config = dict(
    n_layer=15,
    activation='tanh_gelu',
    norm_eps=1e-06,
    positions='learned',
    qk_norm=False,
    tie_embeddings=False,
    init_std_o=0.00331,
    lr=0.00644,
    final_lr_fraction=0.0,
    batch_tokens=131072,
    doc_mask=True,
    steps=2591,
    dataset='wikipedia_en',
)
Each number is 128 + 24 x the weight over its row's rms, rounded and kept within 0 to 255. Layers, rows and columns count from 0. Numbers have three digits each. The size before them is the row's rms in percent of the matrix's.

# up: layer 5 MLP up, 896x224, rms 0.105, rows 181-293, columns 168-223
# down: layer 5 MLP down (transposed), 896x224, rms 0.103, rows 181-292, columns 168-223
up181 107:151173115136131097108145122109152149164114098174150121147105098142083151153132109129127122127133140123151061166154100156133088106150102147091152127100167126138153113147
down181 108:119090165141146157161142126066128114134159136136150103117118097126133126152149146144151124154157130125145154072119147113065085155110115136163108107105133139102158201168
up182 107:114139104145129106154137107112116164138135133092163074133104132032121129206124126102095143132154143140148127110146119085137153141107143092139097125134112115142164124150
down182 108:144149075130116149122081170104148133145168107158100171113152110169160150078137120135131179098123119142118137133115120126133169086156116122157159132131118113120097150159
up183 114:126126157122144072108122106164131090141147167109164121125154139132127101133075123148153143100122121124104089099132101108120124152137105162128118115138124118102109118137
down183 116:120106122120076134144183192130092143132117115094122127088105140120108152098162115155151122134129105123090144129149146117123166096151118161087163117121129096155136128115
up184 094:148145120134167110149130132182185177113152085098139116165125121108110134143152149195104159090126148129139131135109089120122151139128147136141126165153163107107147091116
down184 093:141149142151086119186144102137147145100081179158088169131130159097128117088115096092108127171108073073097128096155168126113117124136110114122168118107136115144124158144
up185 094:143126140141122102108175149090128111091120128103166109137162146167105158175100139090131132131165094087137122151138138165128138133119144131085114136148190115128106173134
down185 094:136123127116153120123049137130127146164103077171112132108103093097135101058131112166135141121117159140153118093086124130146142157111121106162118123071102162141148120119
up186 109:159151124128134140114134103112124125182175082143125135120154137136110184143131164169136133150137147112140107121110123098149126156158135163156096101138119126129125112135
down186 097:059139142133120114121102155110078138127128118110135125160131119114131104121147078113134120042120141178125148095098155137103098114115165106099150160115137134130139164117
up187 097:161154136145138181163126124147109105153121165093139153131131126133082167107128171160153111172091140123154098099120151123173133139132100169084128116111156145116073122086
down187 099:104101108125118095147123138133139136101105086143121082141147181119141123124138140136097139097122131118120118173122057116097139179103141085141133154117128124140125101190
up188 107:145133154170112156110128137151141134133140169117119158162115176094125082143122125119104146129120107161102129173126100160140136059116110118140168125120146173122123144155
down188 098:118110128105146096133126103093105153142149102125133108114152094149148166140147131116113094144113153108172140080161133088108077170154123137131119135108142104120138109125
up189 124:092130110156117063171070142137134109152122113127162090115100094121110111163128119097131101146125133112129156137124093138132159107097125115169140110110116137097132083102
down189 121:121122114132121130150132107108130140129154122131132147138128102104101151161150147161128111142156145140143139098162125113114124134099165106123142106129116161128164143109
up190 100:115108095104151145109180119109090101132102120110074133145115133131136139107134133136112121149157121133157164182144128111078147132117098149139123116112140154110152081157
down190 103:107122079120104146128138133132133165165124154132178124101171118113118122133117107111137123116132152090094103116123141163114105139101127156111115108141123154127121166118
up191 094:104144085087117126141132154148147117101161127172105157141087146117123111138121148164092149114138112132122163148112161122083097153156110109122101163172150141059111140104
down191 100:139158138154156143102147110099153110086133129127106122131093142125116145092132137124171140104164107093133141135112141109147165146098127132167171109126105103151130120169
up192 098:116117175125162137125135140153152120122111144115150145106119102113163141113143148132132204120155092137105107115126084097125123179136125100068129107151151106075170118135
down192 099:165165118115114133095110126123121140153108151137109153128149142094104138160169139110128089156141159107107111083118151109070134093139117098150095170142093150116137129147
up193 103:149116121111148150105076138064124089139130158145107113174144116145123158114106084117129157131121135124122091152156112139112136155115105139158157147106135122134143107096
down193 112:127106118162108128100147125137142134134155172126117103143117105156099102105145152160150134104150127081122104121174132160130073105166153154095109109161140169159100121113
up194 098:134128098121122109133083125102137068130112164148157127115159161129135102112143119142148100104111100107144134111149085103138120114148119092163122114116131168114131126079
down194 102:133135148133144122102126105141134120104125120109131147128150118149121107160163169125121117137166131133156117114120141120168108139129116143119139137086136133093134167144
up195 097:096164168135117110121149099134128116149119112101136145060132111079126162107125159145162086119169120095105132098103129073159135124176102135143119156155090162136112108156
down195 105:119112160147183118132123138154083144100158138114167152124106147112146117122113136112121134139128139095112097145107139145175100099177141143103110123179141158131156119169
up196 107:197096136119115130140126122156147130160132126144178122112172129122157116176105129149116155147127118126099146125143142107135165125113103149144153134111116130126114105125
down196 100:103139133127112092132124136115107132125122149147158127136136140177102118152134121077145111145152145134136116123119088112177121153135140091157117171180136152112139111122
up197 108:129120103157134154113131150113109105162162106140149116110167155135125125079113147117122119115134124173115160115103164154089088122111113171083137081146079181162121114111
down197 111:128067129120084104187153155134118152134123082129105130164084112144127153132158146165135118165177137156152140107151151101160088143147155114116150095100148111107160124106
up198 092:117102122132128114165160129076114129120131138123153150112129150113101075135136168140097175077111130142148089134119170095129098115096137132141157124130148141104108119143
down198 101:124132130113150116140074115100131142152128136134122177109150156079140149110112141130160153099077120115118104161149166079113128110155127117105166177121151122150118133160
up199 118:123169131128141064160119092144135133172113102155158165142131141115149119121112129170140155138121101138130149119138126097134130106098107135127143171130152163105159122138
down199 104:155123122148141137132143113159130114123150146100100149117125082078099149144110141110137044093145166121124103130114096109157133076149132091163138101124120104174088106120
up200 096:102146135101139141144137111135139143150070070151122097132096099094145128154140124153121167160151109163118102128112167126153118125144129147113110111156132147091155114127
down200 093:106170123147113128131155115109106093098144156113135119129132142119110110150141146160119097098111124120135134090136081089121108122110129106165100080103123100146107122118
up201 100:131109136133129147105108108163103107111107123129125128170118104119116154094094160122112093116152169144118130116126098091111117160123114143125149139106131140130125140068
down201 104:118108123130134138114175109096133128125110145122117087180116122165108137111125123139164110147085110109118167148169131094138137109105141150115151146132129129108142126133
up202 103:150123114154128169128166130144120119136153119134129122127152146168134134095166121106087116135118130157127174116108148102075125148108131121078113123112123193114155100158
down202 108:097127124138121129131090117110129169127105150121123147139121099105118119158082098084160103080135148141141121134124136165167136138140140175126131109128110143142140131132
up203 096:171123153139112133107100127118147155164077147139107139127093120145126093134128121113150136108139103140088109177164138126139148125124119142053129140153198176115140129133
down203 106:129161152107117148172118134116127120132098136138115125150120107141098186130124118153098187145138130133137126176150084164155110161113131136147116176121089130126122156112
up204 101:108086125191089149138105089100127104137112099148062127112176104107160177150130093120165115129145080164080173105101103140130109122153105134155138127129132172118129139120
down204 099:155161109092181138109137131122097155116135151110193133111156164110114086121160183135138126131096135122092080159097162116139155131071149125148162125135122094138115121112
up205 081:108203116094122162102155138074141136168135125151089112098135091131161082153109119119100088141124142132152167167136133130129107147130131130186119124121090105122127131116
down205 085:153083111136114114133099101168095116088122141102131162096151154136163101139176100098112157128092091126118130097132157136135132129143131143103142112125124121150169129141
up206 102:145129135103133157156161142161149100112151141148156095097146166127155181172092133169112138131114166142110150155149150158100140113095121131109090132106164126094096141140
down206 108:164155162152130095154143108151102150168140163153115139093127146139114114091128156107123122135131105169095092110122086143156101141132116159134102099157113133139131140127
up207 106:117114140124111126119141073110102145138117099107117138120118152133109095125075136160140188205095115103113107144116096148197147149092084125120131077164117093116156084119
down207 102:141150113160141178136126147165125132167113131146156158123113128133129151133165127130145106106111132165150135141107157154120116101147149145107088177075154100146090146145
up208 104:078147113139136117140138135131091139165173118123135122118154127134142078125094157155140111154149144094125110129146098113124104113125136105166129126088137117120112119121
down208 102:187130151151110143129105126135085097088117174148154116135130103157100124115107120140134097137093139157136140151122095140123124117112109116119087118149099105125089127115
up209 107:096113082145151097105129130163080135146126103141105107118134102101138094157129098153143152142090147190099089137096098133162128117121163113186141141137100145123113109114
down209 105:117163143116088140125118137148154136138160155145121111098136099136144121154112138123149148148133117086184139117163124095102116176117139153078108126128091083087125148153
up210 109:162088128135119070118132179175111151104130181131155158128119117118152124110090136176166104144170099087129104116119114105161133141105123114125121122154129129113120114077
down210 105:158139102135117139128076112094112117132107079138145155136106115129124141129175136101147155122132125119156086134097136135157116104170163119134119145149118108131120177105
up211 096:085136183118117139122106082159148115133148130127172085122116116164141142153147100142191178147149099167141131138139104153114124111161132136139127118176174082094148173149
down211 100:150096107105130151125099128123153141070149153156123118108128099123126127136145134110169150135102108113141086088131119085145174091147154156143139145100135106109130157105
up212 097:139118169134145140088161124115146131132101129109140168127136142105094120149171153108125127154095131104110123114129108125064095101156122126131152127177128123103139103141
down212 100:155163111131126135122119108185167155135104132127091108115117117152151145128103123130108127137073139150116136118150103144153117166141088155125129145113147100166115101092
up213 109:118129128175135124148119119127104099104164128080139137120135149156090134115110104127098147110167098090137108178095169085130158157145096148111182142165125116097148120098
down213 104:171133103114140106108139142170111144119086142155121108147181088141101130094144150104138122099127176174128135102124114132159158115118113109162124174146088154128140152170
up214 111:107111130135114125133131156131104101121156146150117121174143099160141147110115161148162078132096127104155100150177167159134139119137118151157152160148150131120177120130
down214 110:182112136157101109116119118141155131160132102134090119120120135067178131142104108145135162131129163119096156109145107111130122144146133079129086138130179181142177124111
up215 118:113148128153131149130164084123147110161118155116133119171111113137127125140119136124120155125137177102174118100135134153168107134159111153092151121125161139169141086107
down215 113:151147149097128116148134134145127098116153118113143175119133135116128109146150079109151112140121111118076116085135115089090111183113137123142115156142125126145131104101
up216 082:164161169136128154142141112120158099119083145121141155125077141106139133150163129138136171173160116091114165152167139144141095120168100092110166131130130130134138132110
down216 082:126122124136155131093135145165074157124133181122113111119116148143085103162079114117114140135133133123121091119130109109128168168122170146100097099100128089106119120127
up217 080:108116104147159121127110142150097122105132121158095090148152159119139125117147147125062110134077105134125133146153123098164109120167097111092137118133094117091110165136
down217 076:127144127119089164128112140141136096122171116085163132105157131155169118146120071087179124122118149154126100110125105113117135136109172104158105141136136062130133095112
up218 118:142133171134098081111104140133111081159112182129133114125150117150115084091135105129133116121147102122165116123086155142116117107183120092151150131153118142125157150116
down218 113:100140124135156148126121126118064117128137103120141147119107183090130120133123113139125164146100105165112094171114123122175157174145095132159114132152133125132140147129
up219 087:110116122117149096117128119131131121127119119120143143145132103153093081174072129082157123139098129121102143152131107112159098133102117177156147075123159142136119118141
down219 104:113129100138137110087132104130091126135129121135140104104146145104112111156122100147124096160123128126132150144093148164115158159127111123122140120170118187161120146116
up220 084:138117130093090122145135112125169135142140117083130112141125096095143150139080096160169110123125128124117138102098100131143153109110143130163119156126119173106130098169
down220 090:114176154115155147136140129152156059137119139098136143157118160108128134148124158105116099092174140137085164132138124109178128096151160152097140122106115137123132101119
up221 104:115106110182140141145115117067138141172148137143128101126119121146150125110155135070146122142151134099126093117100112146124100143103123109141148129123136142128106097141
down221 100:147148120121123110094129131135149100115119108135162123129127140144112078162104132185117101141082133138145123119134123113113137098157136120140117123115128094123089123112
up222 097:145164169112099135061124133125155162068135125139122103144108137161122139136140135119163114151114131140164130174131106147124137152133119120110108104116103126116158116135
down222 099:126119093138138147153138129148134106160135132117167120148140150119102139101147143116112153100110074106113147144135119100152147106177148144139084128115133145145053141145
up223 096:122180148114143139128107124092110146163127149132123137108105150120139116150087142105117104142126142137159089103171107093114184097147136123092179121103174089104117094135
down223 094:131103082150108127151148140110137130149104095128113116166175116160093123106098159146099151130116137100118158138083146113121132142156082098134125120140132163140091123134
up224 097:120146124098130149132130170143096121089103112132150101118184117127126125136104122137112105154128155129108140110128149156159141160143098099107192129105105110093093174104
down224 096:105138176142113145126124118106140127128092140089129156139114139117131143112167127154156171118116125103130083125114132088103113113079154134144182136124132150116135110109
up225 093:109169112093141136113138148128103148126142141123156109148130127169120152175099131163124154165169159095111167147121111118080127140174151104163129129106100160119140118140
down225 088:151092134181129148111128133152106082143128148112112150116086086129135123105107149121157102089072113159126082128143133112128115099097106138087132131111127114136130112125
up226 081:117136121145148129104141100171125123180186118082119096135093109127091124144150110109142159098154147120064120146155147086121138121165149140153129155122136100120128113145
down226 081:122118145118133123106149148104110111098114139158143098158162144110132137090099158137176112102099133164145104102096125119168093130109155072100109152135120142183097129110
up227 102:115147191168124068174119111121155136128117134097131099135126107084122147129101161131118132128139122110152140131140106142143118105129122094140133128121161150148150117099
down227 092:134135087088111161080115142133131109127134114148115143132137130134151105126132100150174125104116088121128113139131122132134150178113117156121149147132108131122108127118
up228 115:131105157150148139158111133119147150133130145120151159140122096145125101069139108118122128139113147091136124126107168107123136151135147089147117143128124119123167089138
down228 112:195172091119141131137160119136135123144140134087080127132124130148103137116173151122150155166143118114125163140142144137117115152134140158108085091149117131161093148077
up229 098:153097140145163098142095125134149109158132141142090109149134119116124136121146109146097128199172157122131131193186095095156077075131145125117119134128084077076071120164
down229 096:117121145130084162135132102122162129099107138164127161084114156132141147110104117152166132099118089163140122088083145146125150167136164129170096127104114153187158132115
up230 095:125098138111161129128124116145157142103116174123104179117138117128089128110151104123103124172123139132156106159129091151079119155120135117116127129131161102069186163126
down230 101:149162142170100134112163080138136113079108149115124143132113115121131104172122135128123099151103126124084171147118138124119139118147069136074139093182082149122145150132
up231 114:161142169110099089137090128108150108118122114148138118112141091119174140116101111130124154147091173147144146125142134146143140083119136124103125127097103191113153113129
down231 113:114118126124167108094110132137091106118172163148183133125180083083141119139135149104154107096122135141153166085158141094190105108118120125135133126138111147137129144136
up232 100:114138087132135157142156121129110106146152122108122134133135164111139110152147103146108114140138169151095159117143125115095115142125129091135134073143142132102117114131
down232 105:125135139131123106172104135145107170134133167135130127116152112140094134123117136203131137111115105162137124158126133166124131140152107082137151149099163081131104133088
up233 106:146108124124089104150144162131102174111143112133111157118142113135166127092109102112128148117108173149116128109141108131136165115134101120120173130112106105096134141114
down233 099:160128151114117115143113101113111104113124139167162149151119139125115126155120145133178076160091132111137096135154079115137095144092114116130131146128140157139122105109
up234 102:125126137096099163139122103134161140100148088098103093111100129144131130144171117138082143073124117106145134150169052105117174158098089123103097130137133105091092116163
down234 109:143134112162147096085137122120100086179133169153130110161104124147095127133109119102107161155128127169108143108145115146123085097105135130110184118140148119130140141111
up235 101:134089139138110124140158108175111115114102138098138111106115086127139142165138112176140124096101123132122150146124147088113117117143103099150138181122096151125125149092
down235 100:138086143133186163145134172114069148153155106165091126105134125142124128134128147113106108126152147120144125154170131109097133135067105110116138089151163085102130136128
up236 093:129131134191129166141142139101094090151143109165088129117153087129174129165125117146165124152120122104135096100096147097115107128137136146114130110093111123110155162095
down236 095:132108126131135104137140068111132154116120074113169112136086124120091139085122139088116126100069117102124136133105112132135154121121118158162143117107150109158125122158
up237 102:121180159140086110115113099096121098130158164101109178099116097111151164172141113141127137134110133113120132128095113116142142116136144172137137108110100124120156160146
down237 108:119073135139083118144123093115133151101134137112152108180105160143080135107122124131099094123114111144105122149114127103123119141149083162127157157150124106118134103143
up238 099:142111159146176133129161125136158134139115145086135105098105081104101173110146162156152162134111127119099128165125151143120145149140100127128119148139150136131131109115
down238 103:125145097093115142139152076123126131104107146111123105128113143133129116099130140132134087091148120140109130145122112152112120090130140108160141129120073123149170110118
up239 097:110113140156142097152126141120091152119132128144119142123163134177157151153114099117137117123140147128132140134135155132120180086153099145125151142154155128149086106138
down239 103:169148080121162155120123105133175167108136129142132134114119138115122153128109132127122169138111130125139117103112117127146106157146128084126126154126140142112147168105
up240 104:145129141094103122148091150125102190139188134115113122150117140127099130110131109109055130098138144154121099131133115120146095151145096129092120139123092143137122164090
down240 100:120081117130125152136120099139139106118156129129136144130125112123124135095131140131152118132123129127073130156179149117139138093152173072163128132138116098151108101118
up241 110:098118119116164113110163098168127145113128158121159132116172112094143091122171108162150111154113138108143109119096186151127111108154157122094195135094135114109130142132
down241 108:070130148120137125105095159131166141169108135122111122114100115156119121128095171120145114111110090147116097143148155112130139161108141102162137131141162155171111110163
up242 071:157130157093138093110128121162154148129129120135153142143134136150143105100133089157136133114130133165137137155180079112124082122149124144057108105117150162116159156130
down242 076:096107067148123139156104149097152156186120149119125135102125087139087158132109170092156125104170147144107125136152109112109113121107177148143141103122149181149121159145
up243 077:186121121147120150121156126138095070106111147146129158086160156109123120133098120170097104122143151165149169126143133120122126125095158115079135175181098110167134128100
down243 079:097123128165101084149126118132137126120098111095043136105129149168101124111139168138122151130166120089142109101154120133135162157143115111071175122088170101116086143147
up244 101:105147161092178135122153144113124111148081140135122105121132114123154085120152134136148080113122120127129142160112168104157117064135111148159097126133090098129167151111
down244 106:161110143108131098119173161104081184138146121105127154122124160146143146161119074098121148097191138136124134140112149116121102131130101158149138113153131126153104101112
up245 086:126142172115116147104085080087132134165156068088115141122142101147153137160129136148087143124169099124127107092116169102143144144124138127130118122139127136129123114110
down245 093:095045144120137122138122107140121131166144175112102099107125123181174106134120144137157142196101135147141113147098158150114125102173120121163107152136094123119119121099
up246 096:159144112106143101093117135140122107105108179162140120102122138119145156069152121114148161134094096158113171095115142116177140155135118124142151136151169141149108146129
down246 100:112119131158116151078148104140105112134158122119128133111092120055108150139125162101099114130119119116117110160170189164131102133096144143118156089126147171131113123089
up247 102:100129138150112174146120132138109131152127140099125063129134073152082124164095139124087163130113139144115155162111057125128158114143125143137154113168141134121096139137
down247 097:132129107131130108106166152123148151102131093147106174155089162129139139138148142105166074139171121124167119130129152147143122104119141144113109109097118114118150124118
up248 105:156120115129143116129144141156118145091123164060132160121115130127138112163141113132103168144159101141102084091118102095158070087124142120110128156142153168108119126115
down248 098:170099120115145145095168106173136109169139105141132123104128132104147129168158096148174085085125137113153138129165136105091143127090135118163106083102164135123122138094
up249 089:137131160135141115111087145136100165123148123131115120128119173118116111146111125070110098103131179108120046142138147099140114149147090129122157147150122092145157102178
down249 100:104158114118143101139096121107148109111147141148114153134144094162145143121145168160136124181159137140161149131147127115152117134115124106077130118085080117100106149102
up250 092:134125172141139108153118125106124097115131136158127120097117120126162081109115103125139157122127119114117142104131107109090114116146140186124124115141128132169120116138
down250 096:136107158132160117118147129137117100120148140120104111144143157113149132139143115143117150149109113116145115165095133113121111159108132114136121117158151098117127128090
up251 097:177196137141135176078158146103144118129129138152136144142145089124114138124121134152130135110131125089157151108089146109106113129113121143133157079108079086133129117092
down251 105:105105135180138097132133089076135133074163106138108095104130109149142149156135125117138136122113112145102123137166134165123135133110147101148098111126103180077142121142
up252 112:145100121131129093123165107097111132099140137132121117123098153187166142126148151157138157136101121151125170120158124154141129093159152175129113101152119148106123154136
down252 106:076131126122120150136149090122124120110110104129116144136108168110117119133128111105103135094105131131140156149106159118119137090125132133118126179138099130135139074106
up253 095:085164170146157106158092156156077109190135101133113116104147135119177137135111081110101116137138120115122095118200173122126136157125130077118162116129144112147130114122
down253 098:151131126148071123091137154120157122074170116105125102157153136130115150121100147122108136166095124175122164114125147117133132074132126104148095129164074134139118132114
up254 106:167185160141119116117116148091094156147133146158103119136172128109120117152155148142112115121130079143113122106142156095151143146088088151136127151160123120149101148152
down254 104:119165089139129143083145102158189124137160117149124158107111136136100120098149105155109151156137163139129100125093110109129169147120126129112164143105147106101127138093
up255 098:135140117099179111124176101160106130133089133101133123120137145110170122159104142081091135118174060139080160143124159182118089117191099113138154140135132099145134135127
down255 098:137144156117106131164130128115124126134144169105121139155166144083149124134169118142151118164112165116114084149139115082116178156108177091136090115128117145096104096153
up256 106:110142093132131119160135091082108106164166099118119132136161142081136137128128126116096103149139089130130125140158111139121107128080145134106120172118138139153126125094
down256 096:124123154145113137109112157155114155108118159098144081102114091153090116145122125098150135113131155103125123111094140146127161135132108128153124082133110119136136134186
up257 083:129132101115147123110094122106113154135102113081136123125134131130141147153153118184175154144131089133106150116101143103119147100125101112150123104148121131132142131078
down257 087:135149133131121118143119149151143118132139084131137097119160128119137090088140129056088111123136185129134149139121142155148090171148137150120151150109135113112138102141
up258 094:140122143164130127148115114116125129164146116076123136153103112109099133108168098170151137109124149126128148172121178103129136124145116104109097118078126170123117137086
down258 102:097107161129128147162130104143118086131160169168130119107105115175200148138110163136101161118082167101116141102170093130171101144140087119195159100149108160139131146094
up259 101:133082125127142142115140138127122104133116154141126123109160085174114122115149101114136134154128169127114094140147149188108114131141114154120120153145111110096131137127
down259 103:094198159141131150158132103121115088161133130095135076150088156157124109113112140139112131123117121114169121127146153120117102147116146119085110090158093118136094103111
up260 096:136138111157123108181142151094136112106128155115122109144128177102150108138136103170163118143113144125177109139115171078119099121122109126122094127123141130111109101108
down260 095:123114105140097142070085111162138069151101125147160153118122096138096130120096128115113176088130151152129141110125120159139110086139107126140122106100101119160127132104
up261 103:131132164120152103104098137161131120086098174124121127147109119127129156090095114146139147114107156158126134128091147146161141166164116144118147144111145114139118121100
down261 105:106080144120166130087090173074140118094151130117129096136124128166139125151112129119161151097142137148054113132112155137104116123143127136119099127087145131161161131162
up262 121:136159156158127104130139092124146138118165104145148130118111169149129101106129112130148090082145121142132156118105124206085125117176111120106103135146129126156132077105
down262 117:096162160137124150141137105086118146118175107162164130151136125112151135113140156081112133166126088107154124127123114105128145140138086147118130144185114127121133120159
up263 079:120117162132131133142109089089096176145116130138145097123120088136156100128151157086156133127079147127084107175129140121176119101120183117132134138128088094104167127087
down263 080:162111130126136069139163177143141135124128119080107144189163156096079139132092091142094103136143117136164136101133134149123158132130124173123129137123130148118084131182
up264 109:165134175160107154121111143137170096106074151129123116146151160111098139142120137145124112162142095137158135152147116139089100143170113102113123139110154101122128150105
down264 114:118164167124107099129112134119101139101129159143143100142118059145075129103127118200111145137081116145119127111150147171171128129118133097102147133156124124109147136157
up265 100:080155123123127142122131115117124138129138067129149121117123122107135145129124122110122155146103121137139135153062121117158122142073109109173121148109074151079094147140
down265 099:154111125110150108144100155115114081131122132127109097111127178179112076120131160142106109150134144110101091091155162113130119088184112067078142103087126129144139093142
up266 104:149140122186156127059093146112120122110117132121134131135128136103149083125108115155115126092126105189121127145142112120141118139106114108130144078140132149088143122141
down266 104:127124165109131148183124129163159134114130114124122103141165133153113120117099140115120115124129115127043093142120113153138140158118127125092105129152142104140090126080
up267 095:123115141112123125136127128143111105154130131173137119151139113174147110120138111108147134134133132082133132094098161123121142127142082164129134102121113103130147110130
down267 093:150102130159082112129109086109132146108128146107138123098141123114132145162145159145122086123128101159135088141100100134120118098072154107113111186175155150140098150158
up268 105:055106148134170097113165100102157148113119126162120130160150149117114113130117139099144128091124128163107101122168081152091103104138137136121156122156133108090163148156
down268 101:152148126135144142163088157127127117157128130091143097146112103101165168122097124167114173165151134077142158111095138162100147144174093141107147116133149167161104136115
up269 087:171139159126098116136090158114101157182146142108082140142126122086099125083137148134148138101099129123104130141132115138112107171159100162140171122113080125100128145126
down269 092:121131137156108111151176149102144099127113137084106149103136139154147152135145131164106151118102123121187141129117106146156153134128136169122136110158137137144115113131
up270 092:109127140163121110133164129135142112134125120131098143125101144129134089150132156115094121165153099090097168132126133083100071144145100134106126162148089149114128132123
down270 091:108128171110109165131114120109124148112091147133127151139117125131109136059141115116149118120120149110146132101099106141187165145146124127138124146161134106139107139149
up271 098:127146105137145100152155133138114147094164127145145116089111126125113090134066099156126076133161127149158137119131116117172094158072105109106093134158089143135147130124
down271 098:142164136156104131076095113069132120112121144124090085131135145148141097129140082132133108113097154131141170143166151116133153110129147158114136102145120137107083110138
up272 100:177114120113078115101106113152138143170125140127145131117177151140113146099143101085107133127152104145096144106159091099072138119141138131126113140109099079131121137091
down272 096:100142113109116171133152127105162113082086122099120113146095109128121152143122179143105111130119127098162145100122161160151089169157124104099136142170187189124139108124
up273 093:139115073146166147122114139135093148091119094121092095154149132135120120111147129115117154145123131143196143123127097126116098099108140109103144141118127107119132121122
down273 099:115147103140081162152107127110108115174128141128089103138104136126185124163159115122103163075156114102121136114113121142137115178139111069141138097118107144155144076113
up274 101:124151125131169129144163157146111137205081099143149135101126146155111090155135146122082145124114133114122093147130141190096091145160111148134122117130129161091143167124
down274 110:123111102135097108154110148130115116143118123106108094128147103094164105092131123116082150094169148107129132114128096094117134094101098134142127094123141119147155182105
up275 096:138135115143139146132139137163101122116131102102097160154110097174097135173141158102128155092141130149109171070153086077138132096066161159175108137160119095124131114150
down275 091:138149156096151116098134110138130144141111128133132102136105129100115169081110110147134172173161113087119088165108151113121142111128111131138145085120153123128136104132
up276 103:155082127138093159189132135135133117136111151129172121083165109133103134056133124134147079138112112136103113178113164164109132129124081144143126106137119128130137128101
down276 095:124169147119127144122102109094131097086093161141097105136158155133133082141096129100106163150125156144143153092129109111165096128141144113087147141087084128121117100112
up277 095:124141110174174151145130121114137117096137170139148101103142133105145084069099084128140092081150125123137108124130111119116136103180135123110100122107109142129121110096
down277 100:085113165095126107130131135119139101124143153104149116125104120122111133131175153053102141136092123082117148111131106127104141113083084142135159133109146117166109072184
up278 088:104139075097154116141099131142138106137149159144129114098111137175109172128119120107129091127132124135139104129162152153149123115135153138096099143100101106094148166110
down278 086:161111159170096134120130142125132139120088115118141185127158125073116100118136129121126121089118132120096116123124092106128138162102148161116168108129122142171159105161
up279 095:077098102127141083150172105105159129133134121128132103100138108123134161161108144147062121138128141127153073074128111112143110171116121129189156076107157111098148119093
down279 095:172167130144131113145101128190147114172091165107108165150150136168093135104144143110145088126143113130139131140122151136131148115107124142088103120109108148100126105146
up280 095:124113156107139123147111151141142144168145122140174093147156163118112160130122109135162160177132097117153114144106139079148108118141138113135165149120065139137146119143
down280 091:147155103133110133117140117096108119108092145111110120111106101139134116111124150113104072107128151120120126116149129154112143137128148139121105084141154175109098095124
up281 086:138087118097127138097133173152131140138119144111124157159150091119104104138124087100137124126134126117163176121146146187147129151135119145127152134129111114151186128140
down281 084:104138140186114157107154156122143086120169091142126107157115148120140167131146132140139154142126106140125102105111142125121114120137180093143142099149138135124055157131
up282 090:141138105110182114169151153133135158145108088171130112080148168109127156150108090135134118169104130120118136122146105084180130148098138103097111129113132109161152152122
down282 096:149076162131106124120092116126107125141119175092097137123094103128126159132156164136168094152142119121151150122135133143103151121136172149128099118084144136132130085156
up283 100:145128118157136069128121122116139137109174125106140122100155134122093151171100151083097127131112138160137145093149101104109130116098146124126116153156120189129126148186
down283 097:125128121128115171091130153140108111141094146141136134139104140123129101088128118135145139156130101109107117152140148156173138165168145129151182092105115099131140106065
up284 102:113101158124131168126100143128131134106097132110100101147158114120142106096124138126143110116133129118147116121125129115110144123170119131157166177130171146140136101138
down284 094:125120157151102115125136097106102148152120130142118101135154116113122131158131145118099140170138125112137117124127130113105086159124133134149077073085097163071109169156
up285 100:141080130139157155171149139133175092122110159137133129121094143113136092144099148153170129079121106137106113175116129114075088133151116124145130116119096172127135154132
down285 100:154116144103118110183076171111116106133109097123114116105106112117128155130117101086131148126161154149141151079111123136149162110142141149138095135144154129188099090146
up286 095:174082140128135127135128148121137127134133157131141150091119098134117146140167122122152146130106159116146115127155108134124111135145126095101179103096152086140156106085
down286 095:175098104137155135135148119142116130140101149144125152145117180091165118113130137091075103119120123126095114110115106130141139120116155100158102174099096106092095142114
up287 087:107130117145150135131113114140139143111114131138121138085140143123098151152100126141136130130126132165129137123124137107118130093081100102127184125144174125104137159113
down287 086:132163118124117108145084131135114117128183129097129088149092147116147113160147141180105144160094121143179145109187121107123098143163128094101139124160122108142106103148
up288 112:185099090141141139138119154143131147135100120164096148146112136102138152136153096092152160122151100093078092157166144103072121120076152169129110082097150147149145125134
down288 115:074136164123095115121117127112137102104131112092099120152144155086099100118119128149122104145133116114162155077098070143179128127146134103129134142132094129117126128141
up289 099:144146157121158147128122115116183145159135172152131132185111086162142135122136122152143127119113127080151137148096172091126092117162120133093158107091081132068131088134
down289 100:146138135087182135108170121112118123103091152146106114120128108157125149137128128117157117161159109156178137126144144130104120124109138120148117127157100117105127155127
up290 085:128092110132132095113185106163097098138136136145081132130088127125125146142122127123137118127109152128131116075066125154084106077137112132144147150170165156129133099125
down290 086:120115138092103144110060153092173101091117083125137094122138131138127141111147098126181125106149145142113149119134122090146167195129111133121108113127073129164127122100
up291 095:131084118110157138142133116148123118142150085111158113128161113115127123120097144113119164132140127118134084133075132123138146107172146087121129121074103105142155130127
down291 092:107161121129082145163123130149124108133125168123104122143124150150150123164112154124106132114118171139097133122165123140107158159115162124114143121189151154093123129148
up292 115:122100127154141147150076097125087107152143140160098092176168144120179131116164113142125123100131161146134140128130176125096121087148103130150124140168127108071153107103
down292 120:099136121140131064108166092148142145111153130143142138146115080105091123187100111134123126113140134111112113093118110168121125125129130152130104106095168125109152135127
up293 105:143131126130133129141126125143123088122146145135145130082110112141114140100133108147158117073154099094101143137121162139111159099117088107101114117141118098146124137130